Weights of a small transformer language model.
Size: width 128, 4 heads of 32.
Architecture: an embedding shortcut, skips across layers.
Training: a variant of Muon for these matrices, 123M tokens, 7611 steps.
Each number is 500 + 40 x the weight over its row's rms, rounded and kept within 0 to 999. Layers, rows and columns count from 0. Numbers have three digits each. The size before them is the row's rms in percent of the matrix's.

# layer 5 attention output (transposed), 128x128, rms 0.188, rows 46-68, columns 0-127
097:502529491558530529568573464442479523528464544469414527551474510483525485447512437525493501508480551515456522440506481556517518504511413536477492466505493429494496500471497464573561485527529455430550535553496588525448434460464426554435390462472531500509485538483435506536465498484489497520528515528553490538559519478479497478569513517508490477459478477563457518473601499457464466431512
092:392474495475514497507458558560509530510557427465483507455501452378468497547480514452514479549468567461478531527427506484532521553621510453509580463539450511530499534539532516457456480514477471515494516456568528498482516561549480490508426503491535492549483527496502456503498579448494508434553472499498583502512531495440464463599523502551492516487446443454522530520495481536492512491508
094:500486479502566555475446499478439489467579479503536445489491570466462493517525488502474498509580476548539508542455529550554518521505534499462522480508432513506506517440542480447544461498517421549453470443472443546514484518450594487477516511499534447525551495420499507555491465407527519465523529487511477454473543456470487562480456425486529503592487473478424517542536506489592577486431
097:476481496490509424518456521473501516408561502488548542518495451489498468553518433495497498516414542466491434490430507450444447519514463613432536471478589466535509445525486496514455497485503491515498495529532521500511522447473515496432523487548578487492409416496445452486504467476528443483533443510467509492436497442471446480456439510410459503487468494440528518513457586449484501502489
098:538578465463531502487473456480514456494491459519538425506463481537516525504576533470452534554491530492579465507481495490566464538512558421515508519430499495439466525487567476448540552469504415494472467485588499505505470483477471493559441484465435514485546496516490513508528472474452474508520498556524496457367459521540557497496411520492547467485487399539473525487481575481500458545440
091:531521419534498534509498448515473448476483519513497454485469485441478449504477506500483487490574526422503473491462488499458534496483431464479531530511444427449497476421496489454425407544504495455534556490504463457516582500422508557505491529550556494552481565442498448524467512527518561493538443548511526414520480448508390509577502462488477477503432491465461512509472469508488510398519
082:524486481565462504487424466558517450485567518533455525522441510535518469543544506540489472618519496546510479493434559467513506492561503416487541521521509489544515500522458496459447499544578492555491509512443445516511498595463590484496470499534438547464463504481509509483502577485558557506541549501539504463390467487489524445539499479487525502490543602466514563453467502472494488483440
097:558545534531455436520527611579465510502582579428521482494501478494526550553491482523475496449483549524503528447495537529478504495451455483558474564518518492570569508493527561553478471460487561441494497527480479570439509431478531445529537545516499466455502545471489468495481552510496464513525430458521535489507514473547499444472464595485444474539521551456495558527518540456475488471584
089:554515512497505506491492499505454521479500548561497532545525487510477547446491481488420482493519480414527485446501444502441559461530504503426539541505507438507542439532407505608561502522497513533475513501473441529555549471458407508473493541469528555461470515529375497526531474517505518506501477612503483516538531509528473473481522496458462501545555512572576517471514587513483508424501
089:481464467528543547547503505453492485547480490479485553462502496465526466520586504477494520553535519522545442454502522465482502526517548550526531422529426484514525539435502496463507508498444397413457482487528468565582521541555546421541504520481463528545472518448548536514423475496509497490465550480484517487440488458508503438540476444534504529421547475477441488556490487484544431386466
085:538546518491401484519488446482423479493500506430503523557471492508493444459554492501483495470519486445484569491484478425411590472532502530516509521466496449528466480526523550473509469546443515450586569501577542517527483485562523515498528534470531478435507521557519488528505512453533579456522504504548468477537514450478527496464605472461471529472430497602487508553505412478468480502455
086:470530540475509467555518497480505406497554543474545534502531447495424515485519512500493490495532507433472520522444474447430511498538474560421534479539512529508466510471452513574495470510502547461502531469538567450482526540455463545492508537569524513461442460500454517498472601457551514464521504501428554488486476470505443474547444535377486488441526580491469472480506495443554436414506
089:509511502547511478511521568528476574527513540464449501470497434487496509482480546481444555444571486542452509538481511472510422556492514527539496510405538555537450444551495471525474487498462503479591476503472582478490518515518460482481483449470526528461521391556520565544451509503431510543542566516501501469581496518517570513438519475461474554512418515490544507561505417503423494506529
095:503595492517522524487422505521521419542425543513512497537549483472571525541480515482479572496460504463552539535445455525498520507575526518583581509503490588465555531507470415533486486461538558521501492493445448510523506397478529482476526553488451407445518531459468438542484482499496498532483487537552504522479522517488473494572404517538525528432480483553511518441511467501504502527463
097:553620438502529501534489544471551451474472432453552559496541527488534492558457517490499507498511477491522463607489504507527487463536537471545485450422596443513556520483513490473514570490496467464443435495501418485502426463480534449527463504505482526475497573507488488515504490455425462489561516515521512583509501519517469534543434546490553522474536427553555501478433512518485480564499
100:489530446499508512537467516491458489500516505521412545460479576548417544443515477425492532519443459510480544509518517458621547445575496482474527515493474514511475505499549411471512478604472482489538524445526604468485480535536541496480542496479576527467510486469420420466535547558474462470554534492464513539504505509458544520452475504541547488481498441529529431543523485514535528520469
096:477497564531495528519496515476523473489429468493518423443513514472503458517468526506535528457489522593541490523506471467464469557545542544498490387398461564453531512463478455510473491472474519560485504474552528529555490467490573512499565514466493587487543457472510496450458550555441523478456535510511466514465473532568566541451461510551543549503575480440515490514477550557550460539424
081:450561525502524552504456537545469529496517473501453477517542483513427505522472497440584516529473512483501480425507546518516487480481521471453589458542560519435457506491460461494468450466523413513486493479579513485493474526529537528533473509537471401468511534503484426453542530471549500535495492518537536473506486487525437549437461424406560499526454464541424448444522483504526393459473
092:464419536480564507467546541516524502519460472437533471570458530514511509463526520410570509495516497467503498500470474499460507456451558532401537525491449443451422564472491488518468455475509486489484492466531502490463567482483515456434539444455455525551498456497516476537484428537380443524503442430532493562483470445464493472485513565500479455526443534452483529488493451577515563508493
105:460481528549551493532527456521491474506451447494552498475440496495532455511454574549502522561514604562493476528530532508461577544449488420523506513527476495501443465498469448420418478510485522559535587477517519507439523503435512491458518464441477466436535510484522477442441506537575567470495496547497502413493526487477462396484495474527448513476442490574534506489469473521505476543527
087:519506457546552504422456507472519505564544572495533473604478544550482512439553451490513428500497486490429429540452427498492487497487516495493485498558498543493577499503557449505491388483534492469466470508439514505497498542484432539480486481531501559449467545472463535520551443500500483539518478530401589530467485457549518551446516436521426478522498483512494516522569542502520527495441
096:534566481479465482486510413546446515525458505555461469496467524551535460546459509491453496574497521515527451571506530483592533505568524488581475512494516468555495487457444544457508521492495500497498617541545541557399481501423505439505460472513511558470560525440531446474536527548502519437490524509529442505449508490537551485530568503498489483577547532562500503510518494516501556544437
089:462458520519498533478563481576551511453510550501524414524516480448501450491562508512526519520548497554494413550458408513498496511515534482489421467462540574520486531510519450466467558510475550469499550497572551475449479509423481476490464544522440464507525508477454536441535409466512472512490482505562490533454509516435436531488539462514484528515460516417512491422532577508580534519548
# layer 5 attention value, 128x128, rms 0.214, rows 47-68, columns 0-127
102:481445496515444524522657546475500512443476496497492477506398543512509443463479507511445512492488547535437520554531516514441460524454478483422506567472461469457468481530531489427498461527536561440474475486446574478520428514493486544454540466424510451523507507506518543461493462533473470522515489465406514485433552478470478485490470413498537495504483490484491537533479446509433460522562
116:525477553485469449513476495529429491536476531530490489551536524485525578470476458450543439491480410550495406519482454619465440541489527482544462496586561473457470569544541513472423472513506431496477480506505498518514508556533489531455473494545543487516506380515531474449522531567455476516477414501453477512501476499557500529479503508460453528444558434466521464450497518492486522478488
099:486523481557494504448516513523521450468530535565410510492489468459486501556485567520518537526516514445476506486419418503539497458597544519468529487466461507401429470479438562464524521525516534500486545441552488518517507537471539464514497538513472519521517537456466427483502570489483511438548476528568476455441490596497497521565527467516506465456497486390498614484471511505468508484488
112:519484499450517517470480496485452454491479555411502516493434473547506575477448506443522485478543479454505532522457438469478492521450501508452517523484534427480532571524487590553384496514553467424530555520509470516503434509455490528419424466467558537484516494530564496476472525538577522508468533450526488524497530480522444499513610534489455545422468520500478552439536479509472472483469
102:535471446464499469528540542555494508466533531624416491590538509448478489598549517538503530480489451519491531457532498560514416447489559460560480505509508478441545544473461573470527481514477485450510478430426533485484484477490511486510538440523469527498516510484519499464626515546513472494556502541536545415522518443527537472510497466516547480506542506444458480441462531466525514538498
112:426498510495518445461598590485390511503459564494512525576566495512487510527486491506570488502469545466532462512522456517503551528472490517512507533477453466447513478573434601510458503463535534511524600516497504537440469458506507507461546493456527454544546490515485489493460478473512503457518463504462497521490517463417534613568516461490564432502487449488484500510578462513498441496511
112:475520438517489519444515527550518555493557532542530563498532488462460485564502531517554476484496505489489517524479535519519429481505504444490532489551500527451510482491499520425494454472511478520508431599537545478504573502537491456514547451505537537514518530539494519487516475467539461476622524493489472451558485554393573454539500444536546464523588505537522534532520569521577518614512
110:407503443440547531462439506545555521454503389519471442485452438529468517484530508464515514478583548569474534516473526511448456468510505526600575510500476518412534456501438473527503530499518518525442516519498525440460566506500459471569569479543528521506513527469460503535500543524445524514554497553528547547546504473497494490491520532537566500512389458499458534453511540513483509543505
104:497494535508460515455567567504494442455511491473546482486492478473521493497477447493495420498476485493529512548501517545497444502510517507479493481494511394452551641515450505533450484521537511544488534494510493513509495588531466514439458485441516413509565492513621543517517525478464498530489459556493462435457588456554478524529533444499458458573485489535530472516467566528480568456540
101:409460455523515446497527603529546520495484490508408463481480482549461490533542427519456506577559636530574518470549503519508511459463509421543453579518461534477426515449469478541447447447453571475513496536477471505524497534489525546466511476452483546502498489474523517488495461475469427559501435500468512503507514505469449489470475468497516495484446566489510468518450473544511508490565
091:490533515494556509428550568521533472485536442522434542441531497526430505546484538550506527477526489502537572539527552503450466464542451466479499496502452485454460490519471558471428452489482554498489519512476433514465499458574545482499544455497543535614621508435457462553530499510466487479554428536603516480452518498540502496479475468561503445495475489524506506520483486507408517463505
096:519508525538509519509482485464560483544488451497470495514453517532477533485510517543455534521485558492566392537526547459553523449480505529454471409528531554466525471464529517537518481498471505534473518504538423525579440509524548551478372528533478533501485526448488443544551490471487481482484504493523470572511566421537539561516464535469428472486516519519446424478497573580522540434523
111:503451468480574470461560561479534524503503558543545534464496505479492513483468526452494490464481516513434483459522430480505444535447430485524493509540456437486463492546435543537496550465489508521461460452545602475454448515499517494528504483468594544509482449517435579524491557501478508502517530505503484580539485495471450483481660531455502441541467494472413558498501503509466494523534
098:477512492431467435553581520476530584536485504453547505491454511545493490530502551571467485531511550485506563494472464472544429457452515531405489484558457489480401491531523597539507564509502466448491492477543457506451561509508576524519535507449448574484446454460509527445468453482511440558540547543531533537495455524545484566545565482497448477529509490516484519478490543501473491526458
104:506420503409478520459434469518563437574465437464517462476476435517560452470539456544469527529480460545479537492518485457468545499493559520474474514469529525529516517495543520495467516554548502533529511472511483532456460449457377497459539532493452483491552410484556548494519528465491487516547500483518502510506461479508457496510443576462476589508494488475512433458488521502455384437441
107:494536475457429526553478501452444504523522468515608503467526518457619535461530534447450451503497525491552511478482538496526572552442522467443470506521471462489502527472512493498505498440587506439477481501530555498511490608477462497473466500452439459479551554469530511445411465461563496508531531412469489485513489468542483541548494536481426459457534501532427464440464483494470509511531
089:462524511450451501515488498472522498541513515475498458514531510514505476459543491499514455481518445547419520501493470453487502455526444536552360483481508563518449476489485457469548544486543462428461474424547512532456490520446559476477504530493449543504546468502565596461561444469464434448498434453424527461502485457452426504522550430478480559515449488476532516483520500485412496547509
088:465465462493546561475482475501469501520447472542496529528520509520498466461429510477492426506431507396496511420516467482451569496564553480468480469556558535479480474527507452557535585493503553498388475474491554551582528516548443495527465517536504477568532571467527513559556462450530503500479547519558546464503419510549479520458511443468532518508493543500524533479429482453507531499454
100:507451508443446506570485433495483558486451458602536483454509497491547445530557483518498536520513480532474562519523556480567520531476503488480469481497496554496508536457475483425543504521545498480560556488575446438431454463406463498541398566508509528434480519501537434485491535470499501464507532454504516477453526408512460485528546470499515542482497492498461499481460524538453429556415
083:467524449487481491562511473436562461516538449414450495517441526456483546523432494543486519518508442444434485370570462480493478454455498536500447503488465457506460539473524517484445511468513500463445597475511532533518400401439548494522488508502549504527505475501492500520509538426501582515500523537519557509503528515478467522570510510485545473528576483477489479446518506503500505427556
096:475462537515513493503508526534451456489473556487532552513553507504496476485477519508542491516528534515509547547501510449509528456456476506534471512443557478529484509466483531473572499487504550492575579454551495504421567500493531493481464481430513486440495461540446523436513560495533539421554460590388445468440538401436474527517464425504458511471455524475411470507514468566522448489467
083:514534473452533553490446419570489517575450488496511488485563534471563444526506455457558554528457455474459542454492542522453582455489498484554458492455483480499427469448473502504513588516454478486548450527516529553497543514442480474507464487466514463470539492529511418410510523470483470493509516493574477442532486428486446544468532494450549473524591512493458509521441436462517536444529
# layer 5 attention query, 128x128, rms 0.198, rows 64-95, columns 0-127
091:449402452525508506515493571514544531468484497499590506498539560565508467593533501506496498502542508488471503531477452521503516531530491427523554470606546500584540470525512514551519559468477526447551493560487475482520479511480551486493518576581472530535489536484496495468458545512462467515497486548534540577539493547521469493508555562526450468531465507598432502470462400551470486474513
092:481525510512481425482466568508465532506505452440496521488533426552510463430462445511516500520429502417486540524472518522526495477570488492520522519502503509555471483501444560474525506533486486489480501396541591440485495490446525519448479512524473446551466536494446476538548475499531575502490574447447504555521468460480473527457463436548476504436510491523578543521559423531517612451511
087:524575455476490505502463470521440518491511484496561492481532508501467539496476477512487477485495520576456532450513473508512518483491555511601485529519478545516507507460422452468564482504467458587564500532509477491524434417459481501528500424445517534548522471475534490599488552521437520550497502490565547473469478444576518536574436530458463421502452485527580559504513511481544601474509
085:561447539502539503492459500465431509495498519487449521496492500459458492498402552500561611538534475475498441508512427501453471512520517507443524437528466519447422509505507539455486481485502471435482542521503507502523495478438490494560630436518505506540456511508489571574525473533474399494527467522519500489546533461459511541556534513516476529534523587564573452503516487542566523471500
101:520479499414586503553427511567598455467500547499476479479454592497491513450512527469534519535448509476529512475465400432443492479466514497515507579522451508542512486496532444495551468521490487486450486515480522509532535496491507423444538480508519580523446447487501505504444481538525481544489456535472490485447474480474537465505557560493491459534505516430543430454501556445457560594461
095:434501546483543477547436546578475455529460509488473419535466512491515490462450503434517544517493485463533506440464491518424513437534470566516580462431535481473523507512547517542495567524546465443500535542572430583552556528532518418520528499519466520446505498535471493526529456527508495539499556489500491529496539526446608472488434533510485570521440463470460539554502551515510475482520
092:575519436435556553515508496462545474522447573479503479504448510548432560521457450494417537493507520526468494542553454526524422492500456493513494512524508495499548546490470449555483523533516439558494420513465490495478543533483543536490447547484529462527546557518517507564531527469553471514560519533500546519489494524473496532497472424483512403512533559440477564412557491459494574432453
100:491522464540462446523480500512495499490513530518502448459458556462527495491478543472610540471527470506478470483525525546519424544505486475522464521467534504535537487402499452368513557502491580485521507510465558555416467449449487452471505514446503563482446473442526467446488497555554559498487484433581502445493518437492498487446493496509556426562505528439500542514517482576528516514477
099:550468486550511491457502503563519520462498551487547552490429504605532485463497510469522491515482519543556520455533486497530545490609473528583530469536537532537494528507532483486565487467504446514562544504496525444492497536476497440466478410495471540516477512447625510467524508537445522518456464501570500573400471515561540473454463499520528504532551475497463560481513507528558515580455
091:556529509552559510499506488466534487467492501463458502499470478570541492522420477539464508500496447540460515502486471530489474497571526491513435505535556461522490555465497469488553447430541423469477471485500536418438478464510537500486417504524519476548485546462491536548469477502472560503445570433452498542576466497558518456469393497563433485484503480493447502551514481532526540601414
099:518432467496486488465447466442516480534440475460535513534533495563492466456498493503507591450391514514542480478463512485495494419406527561492478550516542415522466470486493498491463542579488472547538475484564447491459494506587431500446572479532459529527549533538470529511469546503495513525441472490488510508463551521529463532422521578528493534431550452465521490435444545515484495531479
092:489508494518480505496532531428530432520467466457451493541512504533510407483505518473487518464540464535496527530487557536559458461494541531519496479506536508511491475565530462490506472575494476511391438463520461401531445552524522533505510574513464384535516538594478511480442491492524460505533475493505454553523438497469471480477503434481584516522563494585496508502551453518418553444515
104:555481469484504518541484551460565501503531508479540506510560470470609440479552507505436492576450483498443485481463466478441472478534470499460508465497537500455533469490574495537474504479456502344483477486460439530559507530579475504466519535548429518515459566487552531514491529499385495481557499458503473536526435504482518485473520477537586498467459535502542549453497504450502546491530
090:531548520480558554503424437522475465494434553511488476531501519543464517560500539539465412458408480498494505564473510501486503530526482479571478432541527557491555449494492518566517470405517573531470468472500506526470496479509508412497541455497452545500472498436536468509591460572537436454493449456537538445470495521538500504451524553477569515552513487492518470438462503501511549567469
080:467423495492475463506496472509470477529554516525466466517487533495464497460478570485584516540424492465537583600442508525491467515478510518506508503543514492464472494512511544517412515380401556525465463462497554481507500512515525455499501504533477550500481521457560507559448512476538450544525454531487560477518496509495515554396549491484456500470551511419467499544492491602434491552459
074:489612431542490456508559556528497517494503484528478479496509535463511508439462479504528549574542504540474503505530469482517564505509517507496475569520575483569530439475543431440468510539545478540500522559545497524486517432468476429530555483423534464469459531506547553465548584517513519496495506490562408466498629453490501495510555502594515513507483462528462473473485480526524445517490
098:508508428525569526477506513526478445522520525442534498501459429574528463440498562448506512462463561444481535433524450464508483427568480480447497519545517503559500520601480543582467572484527520478425534508493494486531467441458448496496511499505545455579457466505477435566453471532476468477394503519493519517564488528467523488484537478535460505526476472462480547439561547497521536457520
094:447492462493533482567502507545486501609526466476539516471540526490550463448492536479494508554494478531504545498555415481501519594461519517465521614505558492518494486405495540442529483584508548496502534548529457555474524471534500484477487468499471604409441504500502433474572540545513492525515525511476554415461488529553525545487537495531497562488496484443518462454498538536532448503499
091:562523461515528493456513510460447490548496523523451542456573523476541493509454520471561556455499438540500515439558479487560534435445466466550480454500419512483501508577432603472494540514530558504452468476470512530496543467488529524502539472475464514505510503511511476528464504461478526453500464506504597478475563556453488432392509460547549487478557560502531409532498517492531548447551
096:508550497521517497465508543557404443449499546547504536511467545517449522477543517490480453432540506474565505503483525455500503406447495509502518511516562499549528528467548510461500520539568493508461528569516383531470486505541475494555532483568548507456484455522522473437455542464581457515535522463511510445527484458424408439502547470521461621469511515512485479487516523542504491500435
082:475511505481418485573476460517448490537457526430545440480514522577492498529562436466538538594588518532486475518438502549504566513501590468576484471407474512488510546475483488534526537521509449500436500456531517556499503508426538574478495517450513497513563519544540508544504533565515516532515503555497485466480540517436473458529437462507414499490502505527477533491493500568412505483534
098:499501456458470515505536543443537472524514461556457482446524448585413492584512453529471497454540412430438508488469511486451476557471533540491498493544506466492469537504519499576434493480423509450477464515481498543531553540523517524478509427536469449533477473506525586452470547512498497536472548534462555548557478521493439505528522494556514589498540497554421543528502536448544453455529
092:458498505495469504477549549488498512494538465510462454560465471531479460519484458554537506415421474477515499499495528579454484452444522513565560509544449472451512566521492425459454501512431567501525489553509509455485502484484479457503526475470506450568503513460489594517528464425516494542479411510521527448463483511543498551512500521463482419533508470401553533537509513456547566407438
102:485545472489432552522443460487464522511486472562419544457478531541505449524475600479520458554516494526505513516512533477453520517548509512538500544505514473506487496570514456501469481610547539484571487528515502476439460551469493438453440447533494545431443509568497482455477461530523448427537557524476506470430591500458487446478555482513472573483480524499468488518412545575491508480473
095:463500535428518445545497529501443491482474533507518511464514490490449434495546454535459534538470549515520482482510491459508530477468458488481541522545459549447546478508494497515422494455527548423509571475565431538507495486508475485469530542515493521455551432493533418415505527538554578381471520513456479461512461468563461439466530539444530514457491517592443524461502491496453415542495
117:538493489459540544526541493456546517536569544466541487512483522569533535516544519481477381489538476476475494539513532562580429496525521515472506487499537519552541496517525477555559528476513411433425409498504541446514472482544516498490508518536489462536617488513474533523515535443546464542465512499525463486561460566441531515520402555460503532494458461435516512507550507452483557492500
100:493479497485519504468563488521484530494475466527534470534547516607472489496543537537507434451465516606466453396495576492516543418501515527476487505519488521589504506505493447529538469490498534581469517554462575526501485479411487508526535529510508533538469591518512466541503454534474534503472434484549453491545536543548452498476542542526511434561487443448486424453554456496485498546527
091:422470524475441485482481422528499530487524537485501465534424510425439518460429547408493536508485539411463541495453462474417504518543500469456570448562463518541437455516478502510507473458498469559529492514527520506519478472513474433522545528463483534566514444529506522465460579481510459545439472505519522430542524573515481507540474517450451473456446518486424473513418508509502458548479
102:553521446452485543447525489538634473508516536451516503436499482546488516481550522480522469443435481523434498511491494481484519504513498474501501593498475457482495521540464547444578558464449563509492535497470442498433492459487465541480483518489483492543551485553464466520491458583503485470457380396440462502495555519503553517535562482531424485473529460518499504477447529521500476571487
092:480509565534469490554486505528519522568507548511471491513499471483498571485487451500495444556444455479588540496533409519498511575475491525476446533514511503463506432480637510554410485535463566475525531464521496507483540461569565489511532512535478471448487425505546484440518520489458522467479587502497460464450467496485553557420551526479533530428506504572547495502501520525460491474541
098:504549499436498404495544490529469507509514513497482520499433463526432497548462519463553475440429433421463582499467481531520529461487450561489484461530517497506556559423470549470502441595475500499525524494496483551610536472481447476527526463515527480450489492523492501408471530495522499515428480459533513473481578523456512503461536561515458574520470501554516464460501503504429527534567
101:470474476533493461506582519478504545542454485480440419504467536537510393505493481492521605516461560462485488545523453479564542472517507475524519443516533445490505443432557597494471508516477564458503583492551529575440456542562510505474468495491522489504506471554530469489487507436532436467496519496519469464441501494523546411491575503508440473506469504517529503512468479529487429591495
# layer 5 attention key, 128x128, rms 0.193, rows 64-95, columns 0-127
071:468532542491409505496513461482471429475496487518480438498432533512457416455527411532519460461506515532495460509495518528538520471508547511496482510537556444550505424487538507502531487490453529500426453475426535457595562500476526501491508466467547555556465457502495484525477528427482591494511481482475538554505529398479551507436554530550486534539468488489470475447494501437494601544463
080:441500548557479517484465529514492484535495457516467492468472506468541453508538513436494554557582492483581462542477522511518463554417567513449498525418484552529571483532543479504384431510515502502514490538525560536462535508479480532466500497523541589457522520470504488458470464445574501467527421466519479479476535429443480511481476483424528500561520543500504429549463506478512505531405
085:447447489522482510535510530431500527485535451490471517525439534430514453588516539559484501517569423473489510441482511478454466526494545549530506534482488486505447568562531508487472477440446530467485543544517463539509530421439485502496543461490553487515441481499479497489431470476514579536514466505583531510483493465509476487518473586495550508516473593466569494468552614495533474447580
085:511565442512478520499457554528483483485475533460485443441482531450492475547507495479516535521523582464579511580492488490491589496534472548473451477488492487427607455471480521550431490544512496526499530546540557486465505531492572492527416514523537497434444475450553490498464502521579531522560457541507431502528532436494458474571540476522508529561523500485500477487529422527511463586553
087:510504552502538489482562494496443523436519493422508588524417501553417528470537456495456476501543447481559460501488458542445569490523557497520466494533522501577423504599483507485508513572555462513454481564470448519497534482480498476494528496551581535555457481449506502517451562478425478486487421505475533535538479494533497490543486463498544470513573460551477477509571471517503554474564
090:490453485574492501472551495515482465551401425484510428477517509473459492581537504502506569587497486530526542475479555462549451500429504564464505478453510510448540485488525483506483529527499589430525501491513495539478503539470478511473481498489515540465507535536466490418542439452479473437537504422420501495392538516487418507550541466458530562487503520439567481485450507547516492545523
094:518430538501501551494515496519512504528517436475465486440490520439540436446516408549503492492511526503448512553499574524565554540501488460480500509517476451507528484524442431509495522513489508422489467450523552556517522538428544535441433452479475605528462424533542509498453463576475578470481455503563517475522466486589469552487479426472506410511490495541485467467552477530471496501482
114:527475384457496498424528486513495523469528509466575441528474445529517577465483532459534519488460497478475573469465509439393495524478568471487503466523490509477490538466467530510508545498417439509457490492446426510557445473508491429534523555434504499589493444470455531520454489489446447552439502472505515482522472544526530480531485538461510465507466511413531519480502540439575530459468
093:481541458463487579502541514469518493603579494448542513557483528526514574462468496529510561477547453417475518494522448510446451468455575507455497517509511515506490442559480516476546516462510449520488487538393407545561478472547436461499481552454452484568499523485523496534475499552438465519525414478559558499527466538486479486505473532504454517514511517523558482505502509397532537506517
082:495518470442517435537535596539423556550536515512544507530549575425450493516510512471480434550495503497475499435500497569481447532513483474561504450493484555499469482594429504562490488518455507513502520475494489502508550475516475452439498466548555541478431509473543508554450587508490514517547500471535585453535457441519524544585472500448515477518479507545453475434477501440510532468558
084:503499499521476464490513546560494562522476524497486502436478587492562495552466453540499513522497499417511441557439512580535567480550579547559538508447466515469468507539495518515499516494570459456531556458518547510479499546445503532452534585552533531493494495501482467522559484472524556445489511561503488447487541522561434533522520477437468454427517495582455514543490516544478450601483
090:436533529419470488509515498521494501479538428497511493487600524463462504451487396537481551546508508489451475548497500514588526509586443503504508471528515467499495473524532450456592535548491508437527462465487490476413505509511502556491545560505511550468499576495603487433529435524462526418499541453490579541485500485503404553474487501487499509478521477568509487494544464541487491475535
098:513563533572550501514585525526482559478509521542502508469478537481451531471478530532550491478523531540526489504414478506410579534491522546457447509517520516530503499528479512509493498485574555527553508521516450559440481497439499482581413476462457557509463481484512425434548546549475483435484479503492516545464486401574457473584522495504486496562553490554492503478539497551480498412519
085:481489449402580454435577535542498439508486518483476526553533461517426500396487492518451491455512459522412530470548466525460449464492484521500488533550399464524429456536565467481490472452482523465502498488516541482466539499535486515472521464495498498540492482523458596466485543461437567462471488536516548494475469511463487436528449513518481495539548464514557472472551549431524573516512
077:429538458449463538444450482565516498488555507454515520486513520499568527525501535489417521538489528427496475528504505421501464519430565496551431448504524474501566572516436517466488443461502515429512549472483510496441531478494519551541504549473546464476517495505465461484490511531570517552506478616474439482505530566566462513509485444468565571528440535566473533461534482498513493560464
094:531390482498523554552472476464523525494434405495463486461522501521553465439483475473455480480446492468520439542530442552573502533479413503463563476541539488495509429516454470513480522505477454500459478470462552449475585501570486551507516556543515471541548509532497539488564490548510442504509536529471512594535454519464540535482428538516539512537488601518551516487522456526490560507512
097:507498522585497450543519528503476549556515471463551472526497520511494566549564487476532473429508488533564475527475573544526422521468518584536511490503465494548531466508521488427548505444521532444512476527491467491426545511484563500506500529499512494494587507527535495438626524482499495430525475523510493482487517405493458524415527429451507461546559583505478427526489485469461451512512
088:488474456537519531444441510492586473519528491446472463518492488470556520478482488455533547515434558473456489479481512483490501480500543487554432487447404480511503528486435514514452520517499501457494474560517493510604511541535494456538531477441548434531473483452442523555473503495440486484512503509474527460518493486531481528438500538472523451489455408408533538506529463467507551352413
075:483458522487531516424515453537469463508402511526487518575499494566510542479472530539491515460556493565538510448508540440458543522493550491538525504524506573492531515441540458505541539483550532496532601442453454521520498509469494472540409492474496457456550579539498474481518492510562463422498540521491463401465543530481538451552464488512421491520540474464502514513485550536550556489590
095:423524449485501480452470451463537501512554485478467444491540504608498490425499420495499495523417497531496536536469496431536442534464474461454574516421520481535438569496462451488558546487476518528470434512489535491527502420539472527593510500489462518518499509514514493510494497457556458483516454499519430451502520472418546546469519467483459475439437514422542521445454543444507508471470
089:501503560608495549455493478455517510492516555479461542477591537501457490513536495433501521496481520473477428566529527488525539486548506555507550516462423483545522453486509509501489559534564498499535499479539471504511402519512461507595557512490510468534407467532549557468563549457467492501488513607476526485552494581484495436491451516487469521489521514531502567466492575495570473453540
094:495495513505483519508468511511448531514512513540542446467565503420474509545578457492518504503559535551498547523506530467581520459512520437493469467525572490525555492469581549519551480493561512498481541486571499514444526498447556452507480528504541500422499469517610491416510501533551504452551566508563494504456491470437509430495424443525469490567489507546428460475500479583491439502467
076:541503564497399486533558569421504536526467511559482536436489439520517455534531444406503464530543512535497562523472523460548468528492455525487509495468476481552489465462449528496489512527477449543539555457488469474434423545548453493501456446439468473457577514448492466531514522542553517411484512524459524456424512437451557480516501481425498467441474457532502540477474491539467496495470
108:475492452529560522535458485454583517525486461491503476538573502506546552518558469514501527504418500490465513556480487534551459523576489450493519489485514494481479504437485472572433530470450479488498426455493545463547523501557507555579564514579474471541530585515493518580445493438500523604523497444560508512503446543495483530457479501512454471495471528408540502453469501432445513463489
091:489472521508528520502506483476554459547465480491479432543464514546513448447562471507435532437448474500492528526515448569541469503471429450516501572447545524456518491465492490592419496477445457499499504463518575456491455531494584512460527514495447527575527540484505495511500440570543536483471505543493473484475458523443521531486448540401500498454476578490504569493542552556504483565577
092:500480517562470479538484435477499518450432469534466439527477477524542556543503488559456545535544537526529462574516557443595508507533498527492448527470571538474512480505498488464487479513526492559510536478543570490405498537474514510526405572529530487523471530477575454440497492497624534519522487541467517486444545460504497463508568504475531541496500480538491479544556453589476479573516
104:513528472466523497505500440499481488545489542434574469536458510442515497575523531454483464419476521488513532394450497521462462495479475513458454510478475483531498496500504560476433517469550449466501480578498424539575489480510495517496473503525574487510442397428428489571459479484496439602551478460521479492443490510510467535538507505542537513520504488444514559521530586496591485518508
102:553497494505502524479532495475473548538581535486500505512570475417441489561487518473529474414562497572487537468510511464427460494504549553536465453495484492519456471443503490429551574458479585525541583557513463498463531455453494487447473438445465552416547441487499488424456518494476464509531561503507478502458519404530540475527505527523478518520479519455452513498502573497461436513514
097:520497530491485485479491484441518473534474531495520528561553384480498468518456584477498562469525470503509549435486467431418486544499465574453482587488509502471452495571487486527522473504469586516462536540480455542495511475454506565398490509475479527449492451531467520547432523504440514536479435545512560500451498483511505457560577559545514571536498457471511498463425509525503538516540
087:494480498454445463514503434505400500520532500484531488482507494498527500520565541516592492487530539491479483414550566496474464521466525506537528572542515452582417469485476519419528520442514490544505523591469389523486484441471455511545522461464517573446431419458455486511493434493488517481466444539491517433519531508497472491495481516535575475539553523488486497475450521461537431516496
078:527514471482466467526469488425492484449549468525511566413563555465500502564432437446516475485500508603538488572525510560575476504542481444563516489526500519506518468476539465524423508475483492491521501418543511531493550490589440452523432511478507540417531521494507506462472467461508534452509528567482498500566466494449469507512572548548535569514455480545444464552493523513537518477459
083:500540507449473404502438495416480481540577457461460535451560424474540526579495519485545504477452527554519533487519471465448531585556513507558486428471450537451508451442516566569530472481485483470510461472504477513555484499469449483471477453546531474567573492497450530503469523520491508494501516442408557509513553522488480566408507521463495497533539448534471543532498542526526474467486